python train.py --n_layer=15 --d_model=128 --n_head=2 --n_kv_head=2 --head_dim=64 --d_mlp=256 --vocab_size=8192 --activation="tanh_gelu" --norm="layernorm" --norm_place="pre" --norm_eps=1e-05 --positions="learned" --qk_norm=false --attn_scale=0.125 --bias="all" --tie_embeddings=true --parallel_block=false --init="trunc" --init_std_qkv=0.0464 --init_std_o=0.00848 --init_std_up=0.0464 --init_std_down=0.006 --optimizer="muon_variant" --lr=0.0092 --lr_mult_o=2.0 --beta1=0.95 --lr_head=0.00814 --grad_clip=1.0 --warmup_steps=200 --schedule="wsd" --decay_fraction=0.878 --decay_shape="linear" --final_lr_fraction=0.0 --batch_tokens=32768 --seq_len=1024 --doc_mask=true --train_tokens=144400000 --steps=4407 --dataset="wikipedia_en"
Each number is 128 + 32 x the weight over its row's rms, rounded and kept within 0 to 255. Layers, rows and columns count from 0. Numbers have three digits each. The size before them is the row's rms in percent of the matrix's.

# down: layer 11 MLP down (transposed), 256x128, rms 0.121, rows 199-251, columns 0-127
# up: layer 11 MLP up, 256x128, rms 0.166, rows 200-251, columns 0-127
down199 092:147138145097082125162131110140152086123186088055075116150122195101114128084110114082144119107126083160138185110136103125125111130092154141139088149159126184216162230146097133110095184157089163100169139148097126130125134155139130082117102193134071116153121128137175093126187070097148134132147097112121118180120128152097159079103117134178077119113085109094115096113128148154155151183128
up200 098:157165055109088117127154166161117163121107141117092119176149159098141149171126115121101114095110131120135089130085084119155102093113117101139162181182117148165119173133161157066106113159184108160142144143083152085151133099110090171134134147126132186142155143097126156085171132199060111118131144142135105036112092154141013163165117066151113120109150151144106146124118082084147154170151
down200 097:099088103100155178178113153129071132154102143188138133168135193109126096083131142182067109215128155084159118114114111170163130147081072169089152171074104136112157122077126102145090128129069104138106090168151125133142112166106096042115073110160175165129114131110130132157124184115162105122132120092167147189101152174124165122103124141138127069093168194112141122104127130101110145120147
up201 104:173148043075115124146115109079161125141120111165103160151185128106092135081112104177107199162175130136161132134178106092144079101093167131110155126141132127124091094097160166061131096082122142086085118121166187118077151103171136147153136166180166098166054144086158162077177167166130175127170128135113132160120151111087151128093164132156082151107095157083104151115105125160108124099144
down201 093:192073157139153140145168082084163102177124116106088109119127064144098075167125129084132135094123082147083117169119111148118146117081115121154151085168122191101128139136081135098115137163186067117145113168119091095179099166188122131126168161151186156076158091175078108148121134092190084126156089144110113078119087161112117142153129133158142112068140156150148108137142185183146124123073
up202 092:184166142097142129166128097127096120123134118118091139138139145147094148130157149122123102200169155150130066152149102098175117104141119125121087182115126107136134132085117084143162141120127192132145137095070109071141044133082158099163175150131146176136137154160156107148106079083116127153112106092150107102080132067076161070156165167192131099056188086136146102129173091118107056100152
down202 094:083136137127136113149039136089149084111161134090137136115104092153145118145069213096127081137162133146133084115148122152120120129132095142129052101114104113222139166148100139184138089168139122167127156101164142048186148089139142131105132211104163110138131149164119111100139102144125124142107146155106125127102100116153191109162089159137172142128183147144144136147064140047111082138085
up203 099:130113108160129140084171216179109153142143131182107082157150122124112096080095143139059211160148087143118112125140126058169152099108142094085074148157150167118108130081069143114151092163164138167127115103166096128112140082134112171149107116132118113129093193141076081124120131114158137171155195163123072119115123106169153125167161137191111094112123079171094090175132160131164133120106
down203 098:133138157082095189152141103076153123122127106100112135126168131135063137145179109146115132087133189151186094169101108158128081134162180141106100114133108089132141093163170180117141123110168057090149119111094132146158079134165144184116110137184189145121063078115113118116159085141139161075066107118161121168209167095120160118078100114106087138143167179085139129151135110109129066125144
up204 096:128144125115131103099137127172098164255127124108154145097210140130134151129190085183099148105103101133130062104136153129101119158171125143079116129069113103079147166102142131127081119140168163086153099113104126141122129151142118138145122076139106133168093153171117131122094188138153115202169192113085161076163139147085087117172129098134123141111139157062122108158117156074115131156120
down204 100:135173149139184087136153148129108158129103109117070098158074150061102091170141170105081122165078139087094170169166125155129145046106094110175087100124218131094147150185081136137124127137134117128120165123139106171127106112076183148133158124146191115171125082072121118123168105086116145113204143120152136105107110112104101166128194099144155131173113117153101086113114115089088157129164
up205 113:136090121139063108084087119118114074121131108093120076141154172123137200153140135123132189117096128112146192095160102121067139059128111066089161126114119128056141142157140155074143157113104148114117093031165145103091101152162183113120163103139179082100160171141154177155170136151093084127143132106141169145120188148130151135139160078118104119167139151099150114180082145143160132150167
down205 122:152153130156136165152099114099138109113138077148096099167081099140162193135084105177065133179127152119080196125161138133097096083113101151136140076157102165117138138155133121132135180117141114111120186061160100040127083122131195118120099162150136107119175120115136131100099153098142139107151142161184121119155118101124180153100106103147105184126059148098191182141066129052138114139118
up206 115:106092141082124135130106166177118058197171068148137157148143162124133168153168119143103125124091068099192092078078165117146127141094196112118083123099145126181114096095153064167129113172076139166140173128160166095119111148184122117114141084151110169184193177098115151187142107168145138129133163135134154102137118089155102099063153121121126089110153128077086111129111142103128094131096
down206 145:157122078146155042110136176133133075129170103149106129141131161130125136103147097197090192096097133097155173089069070197187149099105207152156098125126100117131087101125164088112132135166119126120127140092145114119132141127165099068127140126123109158135165121147100128133165134158159157099101192093101183096117193094127146161167117129096105104170091119118056159163096141159097136111075
up207 108:134114154130115108152095188130137141096124136106205129149088150120114113134138122110129103164137110073185066150116140108135158117148100112187109134189161115141107140065112119164153065091126133110140127141149077069092102132134097153098078135121132182111148107115176131115080133052093135111162173112160149083121091130153086186131085062190139123204120106086190182111148129182122171121142
down207 097:125083095128182212133099172105123130140145148142134120157153147152098114117160142159036169179143131079128128130096115146105080113067149151146167115191147165133110141114098135118108172149096131096110145122137157150144129110137121153083092130111149132068081119099157146076115097122151117146089149084155089169149189096195183191136149214084080102054115134112107122101078132104148112131111
up208 116:155121154085142106135139140198146118096137165118127149141178118142129126143145136135137114096114142112159158124141124160098152102092154102142098109127112092129037151098134178040144097163148136123117127209086109124103159086168077140133189124077122136068131096123176062119106142144164111102163154171128095132133094193131123163117139164143137195098150070150160063146106123058078120072171
down208 124:145175110157206088110145146132101092126117151106116098124130102140110139098059128168122123096110140120145141117153128158109093110124064095116154144124137148131049156179114115167090136131141080127081104113121155149197072056163145134088114217117159144108119151104109137188147117155147177066169159143140145097150120140116174095123066140106164137078137126167094139111060181182100104136180
up209 100:163104063111152086138146133110164159118143155117158113130180134160108167084152170132078142181133129084121130095117086141174191095097186108132174053103159101103167157124133149112121094061130122175136137178105072113078125075103067173183102094150160158123124113112148096088157139166093119114086089078120129130093156091125085125144172165088154182130097125119066136149084122155147158114151
down209 105:143171159150099130146162085115067130124119050107135191072140143155101124134103143151144147102084124175177111136110090129118119119083124157094118074106099099136092087087159079126147125094178155142176135162095121194125126140130166148115097169116117145132187151128147205129190179077097106117133183087093091131092113180157096167145155196122136142092172119053122116087124133127166093127126
up210 093:220136115142109163138090165139175135105130142196156116094137074122129174138152119087132135158132141037089110115129175126100156166136133086107168151125079138217080138125136125171122136109116139169136113142136087112122070099116155184181097112127105163053075178113098164153127091160114212158051157110095142116094125136119162101132109170145133110127145124108140111143134161125111084120086
down210 087:104167126159144139082166148129067122121182166088141162148131144165095179171127114133146134206161143128117114166057094114110134106154165088111065043146147105057162146148078146138139091180127097106072155150101149126115139142128105108066140115116137117043168134113136072105135180141119117123163106110110155105122115138132183184108186136165152168168140123135126114135104051084120126147116
up211 095:156119141118101116157124135128149125179109115131057102181084127101122075095109080098199153141119069113158101124175089093147121164122129095159158179108112098174116180097059125163164118119131092169112131074067119114105134141145085115148122176115192149175166107088131137165077147158144176101129195142074136140161138129110129172143138126147172081094084060112143168087108105147142170159105
down211 113:123131110174172181096159173145134138102077083145136089115085167122100063166102104146153113187150126158095142170132124133152156156101086153099128119064145155136086122079158134114139150128096112122085178123167173146088066107080154038151140151165151114104096144153088091097126101137161087116124107128100186151097131148155098121104088121095159166135134132149173126090176154134163232124090
up212 095:126171105175137146153177110132150120095129183114150151156127117088153133129070046123118135142137127135128095141151037142117133182098119075078183175104121123114142076149140140095140122182184171099111165139072159088124080071091149147147138106158130116123102156170097161070165121106151108152098112127092085110130143133185135187089110116155097151137194110118140180164105201107166126137089
down212 100:096153114112177176076086160167171061129165122139115101050135124048150142159125113124102141064111132138181166108106160170175066095114136128110149147112076146098149115094161090048137152146091151061154174104132102132107183140100084153142172148118127129146163170110175114199100143141133150131163156080113111113120135105140101121148150152121068101110173140143139122188105162163095115103126
up213 090:101149156133076142143072092101103118154064119149117124091151136124169146161113111135099097136137157123123162160073164086086169149136135157157127071122184082137160129092194168065088161139154163095134130125133142150072160115117120169186104138146127099090102113107142166038117156079134127161129174101122137087130132174108146112080142107119150192192169115177194152074121109139082168110115
down213 091:098135155146171142078127100132116109104151076110173121124129143097142189145102155162152144086120076116201174090155113138145191121203134161136100172138063143101144111079100112118146141097155143117102138078105206133074128115154147150095139172072104089176140179140140093113094123151108113112073140130120085145110165128129169152109144047105075136148192115090172074091125144099161143155147
up214 113:150136120134083131170131188150116189147121102107069109133141131153108137156116118125099076125092109146138117128152120098142136152086117060142177113108180123102148133190128160180180116182132071118083125232155077117064149135108161154100147068103128099146150153120176125127128191139113104043126135190099089075125113136162159141077104155168175124113135102152147153160129165137107122091160
down214 125:091118110183179117122162139113135153092131169072100119102152074118190070181117109138145149119146148144109140071146138074116152077160150145119124134152054151180148155146120086138161132148142139114168128160130121189067118061130128131158179065097103214111077163111150117080120111145126117191121094066141108157136128145123135084093175156131072151144112109152160168145123087170092115099107
up215 099:073136188121184189091107137095148071093158121134090160129134136145135125188151138112117157129116119113164128100074126129114122159095066145118102135119118134120158125077121078191184135089113126098164132146127119142114091126093045129155174111113164074161163146057133189055147134178101106098132109105144193153127138130133015166133134148125117102150060140143158131117117095155133123110120
down215 100:158127131175145166121136146152133170121122150152157100110138108117130255117167063110075141116088093107101118119127096133110139119161142125169108171127059137103124066137119142106133154167146124135135075109097141104106159097093140081159157143117152089115094197117073176191109109093121154142111179171161073082159104170162120140102070101171147077076157156086092122147098169134147157140133
up216 088:088120157160129164149128131117125148143112099141207142121139191079119138096133127084175125110107139053111142103132175124162137133152114155129095127103159075087131112092113122111148055101158093121208072052142090155171160168201121181169152126107127067143087120164076119134121153101189142160134136095063113113101159145115176139111159120090159122098176157096169098116117118083166128126135
down216 085:169080115124082181166201122170148125140148145149154090102111136114161106119090063140211177192093085131086135105183168109150129124091146149127078144165125100126092095105162120114139124096125140110131160134148139112107154092136100089183117092150073122126176156116104125099162128061110162118107153087113155067135091139121127150226138180086156112100163081154102159161124129081129097171120
up217 089:094181137083152131135115136159158154063147066138158152157152166157085152147163150138120129063135111082137095146110109143156181109089075094128113165152099131115091121132141134092103104113134124167134118101125143227117166104155100183119090144126082085095154088129126124152126197061137131115107148121161126080102165158125134072164061105093162203078161139168150144101179113098144114140179
down217 085:153121134085143072077169132128115119161135131128157088107152134150186002155162134134120132153125149143123107082146165145160175123146121102131125099127142079163147142109078111119109125135137112142124181198127126118181089105156148123136175083167145108141092144113120048168125108160146093145147070148153112160114126104157158149156096131082143131121074088190067105143076212076140086142110
up218 092:103142065154047146112170087109150138128090115163128132131119144109102113146106142161074143173161097109124091134148113122083082114148150153100116194129170151116161098091115089137141153172125171139079095115136124121143132157056164163135158084105180158085136193102163145115139164068113169204150215104132071133112140158103161137150065095120128060132118104100165130111114109129157158075123
down218 091:194121142152193098139124196145097098102118137127166070166136158180170134099124115094068141096059185142182180107123146194124159169102145145124116126155031116098070149128145134168143170143100120028134085110123115178149135115138090126130139150145119141110114094144136104180119080121118126117119053119121126097162114130154139133106129113126144095098155111103133125172119195173091104100110
up219 092:122102140136168108082120126117175065134077108069143124086176131126180096146134098146129106106189104101148158123137146167090145172163163140117180114143124175162068135057165150093113145126135056137101115096107095147100142194157217096169078134178154105109113044150086141086141143082127112178103144171173121124130099152148129126145119158163108122141136156187094146106093133092096121128141
down219 100:080102080171119163110133043149137157134130169164137091123138136133158118168142118143099165174179179111138175104135093107165121113143098184115201096111101088134102099083179099138126137168130155126112132105117097097114139085141180111155139146107113075117138131091193124133146129176182158073111118106088135102175157112057092153109141109126112154199172087144087174140096076074101156151087
up220 108:102159157124082094130117162186127140115090143095070146194144133113120152174124143112136096165134122137079161155125072134132148087135081124200071125120148125149086140131152090145154101126082143111161166185107157194179129118135134140119163086116112114144108080126179107050086148073112160129177083125111181113076105140094176156110186122173149112134134079154082172134146100077089135099176
down220 110:181152059151104115155119176153135116134037134102113192126145147185136127179096161128113124167080150130122075151183148134156080130134111131111160070137151138165122176095137157125122110165114118104074100219078126172149074105123099108107120118141130201130169120123107167110119162144139131129126171194146127112118108100117094130148128116144130179091054113061094170111107090076124139155094
up221 096:204053106129111148153095153119109130139124127130148049145140131072111114190160209128140134105075116126140135137141085086133075157217106150090149159125161151190200132126130148094198054150117149117130094085113214113117108108149099089167131119112125139126127084109126144089156175144119091103092093093084128128152137118098139166146134131125142162153114116167156142103128155077152123124086
down221 098:154120148136169023100111104102144121129148110171107075115139193145168126169097107168127137189173094119166059067108145129188149160163120168193187100165093133119139150123155122149121176151156080113096128210130104110130134086159127052158102118104099129127097137113106131191122125141130180100097124124088111153138142090146112138077095103140073117135134153155103109082094163154166128103110
up222 093:132116151138138137137117117140125204148151105102163129152055112083115119155159130148118109103134107132194121180222139079083143145114124148082173059140100144089097106063093131140170111127118127122127163101150125173144132135073212151144124120152089131112122151061119082078137148109059134112159093093152062131160129180110098065147183159148152143146093152110107143142169105107087129167117
down222 088:123106127109080134093152150116136087148131124135106112128145111086117094090117132143155099112136165107152106165073133101140125123112078136090108099089206103154167085162211106167136186179115134153112126065176164129154220069171082133139124101105157117112152077161137131182179135194134114084114174136076174108141136179162149157087099107124148124104130067139136145076131098103119170092145
up223 099:169117118080118113128124085069082096155140120156146100166148140103188108116106161113079175109055158149122125145067128118113171145110111169090140147132092120148116105154041128170173059106092167177162139183116042130112088154142125148168157164100079101175113148156139128194155131129179152154072132098143110146136076106098120168157139089172105161137154122140151089148124141113182133118121
down223 095:088137070157089172148142109193161104108114156065067163093091128056090116125092091135034154060166160078130156118124090151149123116133187116117102127148113158149153120152088128113136144112199151142045107132099070180144128048181138136136131160178124118150133116177152120109175125138148155130153161147142098178136145141129141131106124089144178118089120149155127152143133112129080164129138
up224 110:147122132132118118083149204154108104113165150138156164099123123127135188167120132177130111145107097068163102151096077146147120141114128076151176149108170085118073093101121099077103067135150181191148119101117130183139128111170055108153126125134136097140153134081091107135154141131100111194189111117117096092092150097145178113165112153158070153144100088132059129109080138168203168118161
down224 115:157162188114165089085147109125110122139192091132137212097177081147134112108105085126058129143080135090137079127157083137146136095157118148136181130101112067141128096053162135104143135166148170114098139078168079130107145178160191113209113109153129093134147095134119165141106150152128127135184136117093154182152174127095100082148164147091078148119077105135168141101103127109079130133125
up225 096:108072128118209122138125130110165095101105116148185109102118145154168077133149135098131129163118127110161112095113172076113186152178129138134129205100126093121062182156132181146184049084087108083077147135127119148173128145148115085138069126161099111132146200166198121138075143135155138118084116147081150157155116136083193110115093143137151113111073130113121157092155093158127119116139
down225 100:130107096128095202107140142120107118061132127164121094117099120092155133099126124110134086107082130176108130150121145143095216130153079121154141150142112141156078143144136123148144151139151130125150075174063131100090178171109081111129210134088164111106138146094109132110171140145115125141187075154195085198135109094141157113112157180151090136178118137027110114102170077137114127104173
up226 085:152152060133161142096102149136162115132111165157112167165179158127106154163123168094110129117135118094157157105055173118053093151117095168133109118101116150142124119103103062177129125184147105148106121147081199089138110086154075137138068106154189140105083169118144142077094172094135149144132132093160070151151152135184173102135110213119113159132072088135139159162126126101136145082159
down226 099:142089096148108197189111116110110144117101149153123128109094126101118190126133148084116097075132150097104133158109160137168169108147091122160175159155156123109124048109147072139115113096110106113195171135107128095117199132134163148125143074113123101110160070156160078153059083118147119080121115118139212163132173174134128133085145091185117157111183175134085066130128137162155095139092
up227 113:121153112172144067102117169136180170092106121062144159196105132185081111158061151163131156113125117110104097135096086101123196108143168129111150106088067124147081130106057087096139127105105125127143140153106110143121204116190132128107114109101150100099154159165131172079106099138147159102158117086130087142125155111167153205136152151151100108150136073143215166104130127122149102167155
down227 115:114125084115131112129085135173169101156121073143102133126130105148129152120100091120174066172105134133081101151101150040123183114125119107107126135178141135245113104100129102105099136187067099165108120174132138153139200095126134127161073136137081138156129093125111131082134164144136136147144120113102189070119106174095142138122119149158132138116132151192147130088148081164078208094167
up228 101:139173097142133091173093137097082125188067180137152137109143177129111108065116130116124089120116128192101169140112124111197148167131169129134101111101073129124147154192097070076123169170164086131131149134064103139139132160142137094166152123133112107109151188092112167065145126123184127111140060072119158112093066171138159168083106147146158115110128120104169126132150097106183072143103
down228 100:134139111111156202127179135121087123158176104134132135131157066120124095128121136176114122079109089151130160144160080106128141113159121150105145158095180138119145164129188082105144021115176126151118134106165102161203073127158149150135121099171170108110118123122177116109130116124131087136150078059098167118095106110142174093089090121104136098176090193181100115158197064114101120120134
up229 082:101122134188127162131061152104130114099079130145118160107151120098145100080084085164078166124122116118138134107127167121093122135071114137096133107127165237090117114138130144171153128062105132123067056127138146144115143160168159073139171147122122077108109177123110051165169150109159143130108140198149136123191108123065094080162191120158148119167131167158126150106119105164108157109128
down229 082:174149101114123052138110073166110116105144104093060096161099119127120140095158105151072118077116119117171131114173153180142059137173108151117188091177175086163150132116084127058138108147123137079096141177130064123134131168134142087140128171118147148135153172175134153133153146118174144099123151084186099142101153172108186109098115107098160118126147167114154178152120179063102150087106
up230 090:158102168073144171119128079082170083130135125124177098163149106143095129136126121150113123127101135183132108130117100149176141065053099134100117057117112131078158144150166139118102128131146106128115155152113106101182120201159120154124121146120140202115112101165123094179158171117123140118103101205108202197095071142079143145125115173084097136108132113113138113157105195091187078125163
down230 084:069113137180091136093063169131121095175145054105185078116133158171135154130116145122192125137118123137187100103137163122130136128146135134090089142073141160084111106181083134144090086137175021144112132143146131180096085154129142196129129124145132082129087139111117138119203111148126185147108172111153118153117126085139126181095092109116171178170091103094157123077124127115151159135121
up231 095:086097150074155112149118115125157095135147147188167168125137070131133148102129125191111168132155162127146104065173147118090128150098164105107197124092155110143082118080086093107131095123107098179111128094151132131116086129154124124154184109141119099113064159117087121126078079123107060182160130136128122190111109139113185104129116232158158156128105121107141190149112193106088094173128
down231 094:136096116105142194144165070103137111083133123023037103132129113102148111145105146135119144149125149086091120180116135106170095101147140158100148080101115095174106113092181070143182132116126092090134180097136108167116162113102144154167151131157102170147111137106131081204141156090095138098099123106101111145123158109127143188148187092159142171117168153144127148142186196102097086155148
up232 092:165019116129139138159113122168147178179105210099105114080216150134130180131181124152109146108176086108143113160096119122087132126076121164120111140109110077116109154111162119167120122070158143164078184134137100194087123109099136155142160171089148142140091107104151117083083157155134117146097069112105153172097180090081109139079136136152111114165162156125101135134136120152085100141127
down232 081:120140122096065099104112163099144091093153156156187173139081133131118112063096152117135070129138147186144133102144185085131135178144152167143150103143122129112115122135135125084128130143132102106163084143137151080126138159180176077122165107108106127090192184090128148147123094088099130120129171122068135109108061131130164121164174136122080203067159106108146126096132110128174197184052
up233 095:100102126054116082153151109164078162145173137105131163117115112177114113127111122144110083132106105182150060101130127113187096113092164126166084155079156126092163134126155175152111172153111115114094148058166151146120159100115105118136116154168113056123074147135104108136098161066096181160126156133099070141090122107125184123135201199106147094209139139097118125165124152103148086112095
down233 087:113112098154163051095157087119137153075160177100146169156117107135095153151121166100214074078146038102132183117154187118113142080124156133133118121133104174166100155131086160174158096165134180190127103107157125081162175097138099119082092109123120134134148072124129140067159143145111157119117080085114117113125091152143130146139067148167151099156107142131138190116104126150093176102113
up234 097:212116098123170134093153139137120123142130139110166133128119162097080114065128160200143158078103088174109145101153126125096159101106172107079156105158107127129111068132109118098168138150153145064090166040100126100101177128145188141154166142172157155148073123120120115152133094092129175171170184095119180181166122058132118095101133117098081131119147116065114105099119164133142164104118
down234 095:147092133178123239105140134135132121194134132133128115136124078129105051070122130082093128144120099135164093190101085098162125094091107091075139167164160153145103095185110118150136078133197149175109129176158128120185119152124130161103114133130155118134140126109169128095128145109176120123108085097072093161153114134177161178125097167062120115136109088117172185164119084120147081145106
up235 101:158107110165129183109155159133150121157108133040111097171100145161151137134159074120169144119063135151190161205138100135132134081113154129171082163133101143109153085093100138070102137151139119199168104161099144177135141130120121084068151070171115115125066190138158157098095122097085178148126147109123060112140125137158122095108128124079088124065148183146141092145133144149139085112139
down235 101:125116133149093140145170143111111170093131144154122112079113087173134097187107193151109105104126129095172112083097160167053123101139050138081114086047101093108122172131094106153109128085111152163140116131133108116141162162151112119185126141142129143183168160150131065155211131154129118040114087106095162129173122188128135102113141156096080156186106139128161148133161090162136111129159
up236 101:103123097113100049081144123103132159114130081149154120165147125189156071135112142165167156144115125129137129195118162130114144122126105126170126121122062151138109090120140138125075165127130171145086146143196210126080123118171138162129136116148142144100111184134168160068141149089120181149114149077084188034090154109164125116124110098132090143103162053103148144137138103076143061117151
down236 107:127094098134096112110109130136121119161103113073157126079113092172147183106150205171098036139128131132104071094131147112144148196172157160087130137059123119145152167078122158121148138158107163159106199187144118116118164172152095108103166104164115068155157133145079119171145138136126106116130150149102106076107070149114128075110070093114147163127200128116107113136115085100151172168156
up237 108:091067077139127128118058161121125130171150109129100064228113161120111118191074107159147134075118072150099135137118146161142179119163092172104150155086159105138121132145151164118118112074115148105105124098136186104143102138162129153105133086088135056133119112077121086143129157122108121153157174053101140118117184136111139117149186102127144158119122181166183089100150105101146162156192
down237 132:126187170160119136139124145147172099139118097109116111096134085145110090114132132119106140105122075114109152100169150182126084217138115103151126123124126095107089162175106107111129126164128135160117211056139153165122121099126107187182097079144079135115150139184121081134167093157155191108069133085154160111128162161192170122092134130113136116135092166184120101113109096157070056074105
up238 101:151186091191128093111081125152188122112078164112073134153095146099120145151089104119192160110110089134114142157058184131067150089121141187133125110112168143175095129212126182159155150153131121136112172110132145115076169106131081125123065150131145105168128118101133107083133142106100123104091201093119172106114119146109096129106170158056136150163119142125077146145111189133162104143166
down238 102:104135144169092134166151139144160098117109119090110181113133092104109128154064118068158126100073178139145138106086148113160155121083086151153134131089132053190130071115148098103151087150105075100143078137085099080111100103116142145160157175107220119123121128136155108080138143144142130129085122112057129177205134190112172144133162124098208122146165143127146159139192136125155128121136
up239 089:118142161172200124172146131075175112154164123144093155114153123137116166133119165135112101139175096088094118085098132154108132149147098131080116102096096148156108119135107102170133111103137111130105148142154110081037167146145152171163154135128104085123080131122190079138166124086072075181115187159157109107117135131065129129150104077190188097129133099136107146094118138201181184183101
down239 084:109090096078068169097142148092154172158107132150139125125142112175082126116159123145123089168117119145081119116117173165129101126132122146201128166098166125078122055126165145110171153129000181158146090158108126121200137144214118170144088121130116114104110121146153106163124141135176112176143138109162106154127090138122117092100119086063096117103132105123135129161132157094188096152125
up240 098:133140125131123145159151127120115160136174151114065083096115144124102079141154147096112204151142076116110189160084102075133107135140108164138116082150094158064129080150139112149137131161126169164064079135075127100156175147071169088122137128120121132161117208116146112126134121086118135137120198106162146077098162111123132166180145126111152167079137161062113129129034140113083160153176
down240 104:121115055152129155088129181098147090175175112147124103141137144166140160138160135089159166150160121110069086091144126123078108108158136122119154168104182132134097191114072142093100101118121119149088142117134173135123130127125090144116126120135177178140116042087102194100139153167118124132183102064177159192144142090082097109104038130170181118154145131132146120111097077139179128159101
up241 093:153149169126121114145114136120171149153151124111129170155166183117099193083135106169135131178115112074147133143119116138135139101119126060106076150142103046096123146173119083073180099122123142123083068082108116138128205179114134085116123121130159101167120103133146145187114109076095122144090067183154106119143108190122129159125144144056156104102165158098114101089166088180147125077173
down241 097:099085172138137169132066180124136169156109196111115105091092106125185127188104158100074141084135138098164145089165116136151171100144173101173098146099097066069171097121095114124119116157155156166182088163105085117132170159122184082114167165114096141127182120156101142088164133162152139097103129107124140114112140118145125091111123131040178139106151130183069183095109150110095120133111
up242 100:096173196118152147161141112175148076140183151098126108159164160148139086123145105159143139075116107148138119054140141137094117149118139098112119102111097154128106154089174163115086114083205170117086147118091081146162111134122083146127138111090197145113140134157102087102129074129197084125134110151106135113120170124098047158150129112134128171135068107096120201182100154094099178067157
down242 093:061117142125096099173157123173151124102103108141172120111121118056136168135080154093159093071124164145157122144133149106165134101112133132098082140154108128241167133167107100147123147169136119103160120122138147104142157144075142188099121103098109135134117105088128141151202110139113187086157099146076188113146131076036174104152103159089176113164071153139107120144175111143103104087122
up243 110:108076092100096125129141153106092118161059096126078107126170164132086184128178175127093166166108160119130184091130126128133154137106148060152188138173184067105099158153084129121139086135097133117132108169147147149126124098148149119133174133153169095093112158209190094176160182114110151104129124078100166092128170152131090150160121141121176087080145102124106138135071181105162113111081
down243 107:129158130132131091137132119150183147134171151137148182160168159076123145188120125129071200134126119125109134206134126129189177116072138070119075153110050182120099155153132090159171128142123103157137171158078111114119094119101122096140081072137094102110097146110128114073187076122155124163124087104111062177127077121160112129133101136127150077120139127133131206106124145143191096110110
up244 087:132145129091135080098157137084124073146189125121135135110137094124226125124133105086126150173134175082103092130093160109109193169133159081130133183109122142136141135096132097191184108142071098158099159106089121074089086105154091142127122152157149088152132172140127135093106164140097101105097122120178180134032091101159157130108091165141124178125122070132111134119108108132183168142191
down244 091:148091056086150124123138121161164153149104114175156151138124100094074122151074134120106082082141102112103107161131148119107093104050153164199120133130125127180171129129113148151136196110116128126084108128137115104157165151156104189096142172100172149107102102054107145110191194182173068104163143128146157116157197156118064165128142100086084145148107123117117136111083120166113152085129
up245 091:122110155114103102187110150126114175156123121115068153121169169177112134110127125135109054183080183189110141146125135121124153113087066145135110097152100239151075179101112133095124163152138174102202098135120129111144101146128156162193145184156173108072095137086119133171159106133129141090145141211119125094131126098089118134141171111148124156102118119095124101123061104110141149092141
down245 099:129123113074125225086145166102136145096110185126099093137119072078113123139060112133065141174157113093126122128169183137118144152144207087164085156142152142091112115168140181147102089090145090092152127111141112114136208110157069110133077175151109123123077117159143166113114103143134096152145120143159105194157176086168126142179102137155119145093128128142085146131084125151067124110149
up246 104:138146087102149143144073106126123072161137131088164172180178143120159073152166044115090079154129144155049065147104119099139174134123097153127115093113134152101143173111112112118124125134082148153126192126167150153147095087096139178155155077112106061105128137079168089117109104092139097153168104112066140146138084161153142118101175101129169164125140119149150177135077100142139207155149
down246 119:102121152083091103169162089105197104093140131125123121105103098081150147106156173115078110214126139085138098113165126094131070142142095173117095127102155170098075172097123129077139166140113162138098124084161120093110136092144141153059119107115116111132100152157159122124142153156133152118147137152109116182195103072133125135148132139129037146183169153175111178163182110193144090169083
up247 105:139082116111149180089151110101069106151148139167150078065152101119116169121096107164096130130069112145192076182128078126128134067124144153098180151126131121087128109101185114172159144097182121115117115103138163126151116159115152110110128093103133122167054144122146176153117146124135194183105123156111155138155218176103126155110099092059139186171115116169123101085082109088131097113146
down247 101:179135130085118117137047160183074143119091153178148124157112120057080114099165116115175108114130129088190108081137147135147113073164186127157108107125139103083163142158137115157154129115140121136152160136115092163128137115094104117172129153125081158167087159077135145102127095115096118170114118156183117068148198147157137168128111138121136093117137093177185156084045117140123084062178
up248 102:180157163101122056122072098099103191115122078085139082160174168110125078103136044108168106166129164104142141145111146122112127144085186101128187111141130169183142154178088117116158195094070152176114108195108146143147074134097160123144086116135083096123129152107160125109162084124123112151118179120090118179071115158181196125154133163129118145106098120106127137152134092132143143145129
down248 106:067144102152096093149141132148141099117136201139153146141133092133111168131107171155133112194144160134100111120138087098148104120163159082106132188119171069101132134105084151182067098125181160117104131118193142120138160120094093103023118204123156189098136120162070145071127135146116145114099075133132130137157140115136120159116107093122140106091106074205072122142144159178123160139112
up249 088:122150110095094140072094145106085134112171197100141113139146126096157070082125107166126135167180062087114081095155129077143094134149091126156146095135166097119086154107182099100147123117123092134063143149118133136148064112153163136140128099182094112175134130137132104068163111174151153155168179131071120110100129197113146109134160124068164155107072155173122180176111117078157145145185
down249 097:145100085186121140126151133154139111165099086216198172122185106140132156139138150096052131125160165159152129133092108174112111086110149157090175125079106148128098173194057095103125120134143179095138123114169150108152117138128107120106148111138145133068091119123104161097129111144110041130092090119142126163150155113167129101123104130196120116191176076078134102150127142168085121132067
up250 114:114146110119111093104114134121122078173189180118170122133149092168120129131119133167107099093066050112171130118159208100120106081117185163140169185111144139100177078075085126078180198129149129142099120119091184096155120133106140132137188124091138137161132120115104119088066120144129161111125127090168074115129086162134121158192136137125142120153138119195121183164085125069138095120132
down250 118:137159153182119000153111119152134119127054132126122140107166131121184117176130139130093136142122141155126048077147255172106179147111136149110170107111058157098108152154103133120094195097060150144123158147131133086106140126127129134147111116129124094116147129130138112101143130189122117132175107144126123172120124094114131124119136191136162127098095116146076081109128152139144112114095
up251 108:080131147116121099107147156137082142098163113128154135195128127105081126133123127124162136122122062024146179128192141126162148146127153109100150143182133108153128167100172115116220056150111152165086116087165075125065159152065083141087146137158143156157142162035120140090134184158115121148150158117085134129111124136143111158068104107115114138119155127149152109146179148162093105111152
down251 098:147144171105172171169124117126108112120205135088090142055185056127098148103160176076069161162085103138076111176082141169135098163119144098119093090131094114088130145169090168107140120147140127133132161093166124194147167068097077136105107150119198162085098147168143134143115120083152092098099109159160149108138204138151143126125128133172115101109109180126111123142095142120151101087095